Each number is 50 + 15 x the weight over its row's rms, rounded and kept within 0 to 99. Layers, rows and columns count from 0. The size before them is the row's rms in percent of the matrix's.

# down: layer 6 MLP down (transposed), 512x128, rms 0.108, rows 482-485, columns 0-127
# gate: layer 6 MLP gate, 512x128, rms 0.223, rows 483-486, columns 0-127
# up: layer 6 MLP up, 512x128, rms 0.229, rows 483-485, columns 0-127
down482 100:34 45 66 46 76 58 83 63 57 25 46 47 61 25 53 24 44 75 52 63 46 23 45 47 87 63 59 51 28 29 49 17 67 64 60 38 60 43 38 75 40 53 35 46 44 59 63 46 35 48 59 63 21 47 38 68 50 75 38 63 52 50 47 25 50 67 62 59 59 28 46 54 35 61 47 60 62 48 47 45 27 50 36 49 77 71 46 50 38 82 44 47 57 16 43 37 53 43 55 66 50 84 17 59 39 55 60 56 42 31 63 68 46 53 49 42 77 37 71 57 42 57 47 47 76 52 46 78
gate483 101:55 61 55 52 40 73 26 23 79 72 39 68 60 29 68 62 69 83 37 53 52 45 35 47 40 43 48 52 53 83 45 75 79 63 67 42 51 53 58 45 57 66 35 70 46 63 62 46 51 46 55 78 34 44 61 46 48 48 40 48 64 55 61 29 67 70 27 62 27 62 28 24 40 41 39 38 56 28 30 57 55 56 75 47 40 59 37 56 36 61 99 50 36 39 41 50 62 52 37 54 60 63 20 49 35 55 53 50 46 52 50 39 52 76 75 61 66 26 76 76 50 48 50 27 41 47 60 41
up483 100:54 60 25 36 35 49 26 51 70 41 69 41 52 59 45 65 50 61 58 34 75 60 54 53 76 90 38 11 38 51 41 37 68 33 55 73 53 57 74 42 79 45 30 66 57 47 75 25 56 37 64 78 46 39 43 52 55 42 41 67 70 58 70 43 44 90 42 51 41 58 36 44 53 42 54 64 26 42 57 59 83 69 41 63 63 73 45 56 62 59 68 20 73 58 42 45 69 28 54 40 34 73 47 51 37 57 36 30 46 50 47 58 63 55 61 54 72 64 55 58 47 57 57 37 67 22 53 41
down483 101:77 68 54 12 63 52 35 72 56 86 65 46 42 27 49 23 32 24 37 24 37 39 49 55 55 52 49 39 61 68 47 72 55 42 71 42 66 52 54 40 70 44 43 40 41 46 42 44 47 67 32 81 19 49 69 64 71 51 45 60 45 44 13 48 45 73 37 65 62 40 65 46 61 46 37 61 36 69 47 28 69 48 57 21 60 37 44 51 38 44 81 26 62 46 60 28 36 47 34 70 46 56 36 47 40 39 32 15 53 48 51 46 59 55 56 57 39 53 45 63 65 31 67 41 42 79 47 55
gate484 102:35 32 40 40 47 62 24 54 25 57 73 65 52 28 62 62 42 41 49 90 47 99 30 40 54 56 52 49 63 40 38 46 80 52 86 41 51 44 54 42 59 61 61 55 40 67 35 53 38 72 56 49 66 55 55 67 60 47 53 39 51 48 07 33 43 34 49 48 50 48 54 29 47 71 62 37 48 32 33 34 44 76 53 54 29 67 61 57 58 47 83 14 69 54 56 45 47 42 45 54 40 39 54 56 46 19 52 60 53 37 44 61 43 56 47 74 51 17 65 37 57 43 47 66 48 79 50 46
up484 107:25 46 42 61 37 73 69 41 49 86 60 43 32 37 61 84 41 35 34 39 48 77 58 45 33 46 60 39 66 44 72 29 62 73 46 86 72 55 64 41 50 44 58 67 59 73 47 73 33 46 46 78 63 55 71 52 39 55 55 53 45 56 19 19 71 48 26 23 55 43 42 33 47 60 78 39 61 36 51 42 59 42 44 44 55 54 49 61 60 80 38 28 49 37 15 43 27 35 34 70 58 59 61 45 39 25 57 36 53 47 62 53 38 51 68 53 54 31 43 69 48 66 61 57 53 71 51 51
down484 103:44 64 47 44 66 59 54 31 58 11 58 56 31 80 34 98 38 28 29 40 38 66 65 37 19 33 35 70 67 39 57 53 59 69 44 71 42 63 58 61 60 51 48 43 47 60 57 54 62 33 40 65 61 53 64 34 69 41 60 47 48 72 44 55 58 32 30 56 62 50 51 58 33 33 46 51 82 25 55 42 70 61 55 68 74 57 70 44 75 71 36 45 76 40 32 34 39 50 59 51 52 48 32 24 47 48 61 53 61 57 70 62 31 51 34 31 20 72 49 70 38 68 66 50 40 51 65 45
gate485 107:57 45 50 37 65 48 61 17 34 73 33 61 58 45 73 63 48 43 61 52 42 48 46 50 57 76 34 43 65 44 87 45 34 51 50 40 46 35 66 40 16 42 36 39 55 58 57 37 60 44 48 56 38 44 42 43 80 57 56 11 50 53 61 46 45 50 36 27 51 28 35 43 68 57 39 54 59 78 70 45 38 52 42 82 24 41 26 54 13 48 51 25 56 45 34 59 27 59 34 46 65 78 59 53 16 60 34 21 56 70 55 38 56 65 45 43 37 44 47 35 44 31 52 16 71 56 59 48
up485 111:41 52 30 51 47 46 55 34 56 49 17 55 28 60 10 40 49 29 42 53 61 43 65 60 46 43 75 28 44 40 44 60 44 55 38 36 65 55 40 57 54 53 49 39 90 40 38 50 36 61 60 44 47 17 33 65 46 61 58 34 53 41 36 29 64 23 71 62 41 69 72 44 73 34 40 51 26 22 62 56 49 60 38 16 58 44 46 33 63 58 43 45 70 52 59 48 57 53 64 45 50 12 37 64 75 79 57 73 67 58 50 36 82 35 19 53 45 35 57 62 26 55 49 27 55 43 43 44
down485 107:45 48 35 48 47 48 12 36 38 61 39 49 34 57 66 40 30 56 79 64 16 27 21 75 38 65 67 51 36 32 49 64 53 60 46 56 50 46 72 50 36 38 60 64 56 39 25 59 71 52 68 47 41 51 76 21 48 77 31 64 43 22 58 84 81 45 69 69 35 51 44 70 47 37 34 47 59 46 28 52 33 55 29 44 64 58 63 46 68 45 39 45 34 63 38 72 33 42 48 39 55 80 46 66 35 54 44 55 59 48 48 69 47 48 58 42 30 26 25 45 58 50 65 45 59 61 73 73
gate486 103:51 42 35 44 48 51 53 44 29 88 59 43 68 65 50 54 45 78 35 31 52 46 45 44 69 52 71 77 30 39 31 51 46 18 24 49 59 46 39 73 64 49 58 51 45 58 53 29 58 43 47 39 65 40 68 71 36 46 48 62 66 58 54 44 54 38 70 33 08 51 79 57 32 68 62 59 75 82 45 39 75 54 59 66 62 25 49 35 62 62 58 54 37 31 43 30 26 59 31 84 62 42 58 64 46 50 37 76 61 27 24 46 66 59 60 36 59 39 66 46 40 54 62 57 35 43 46 27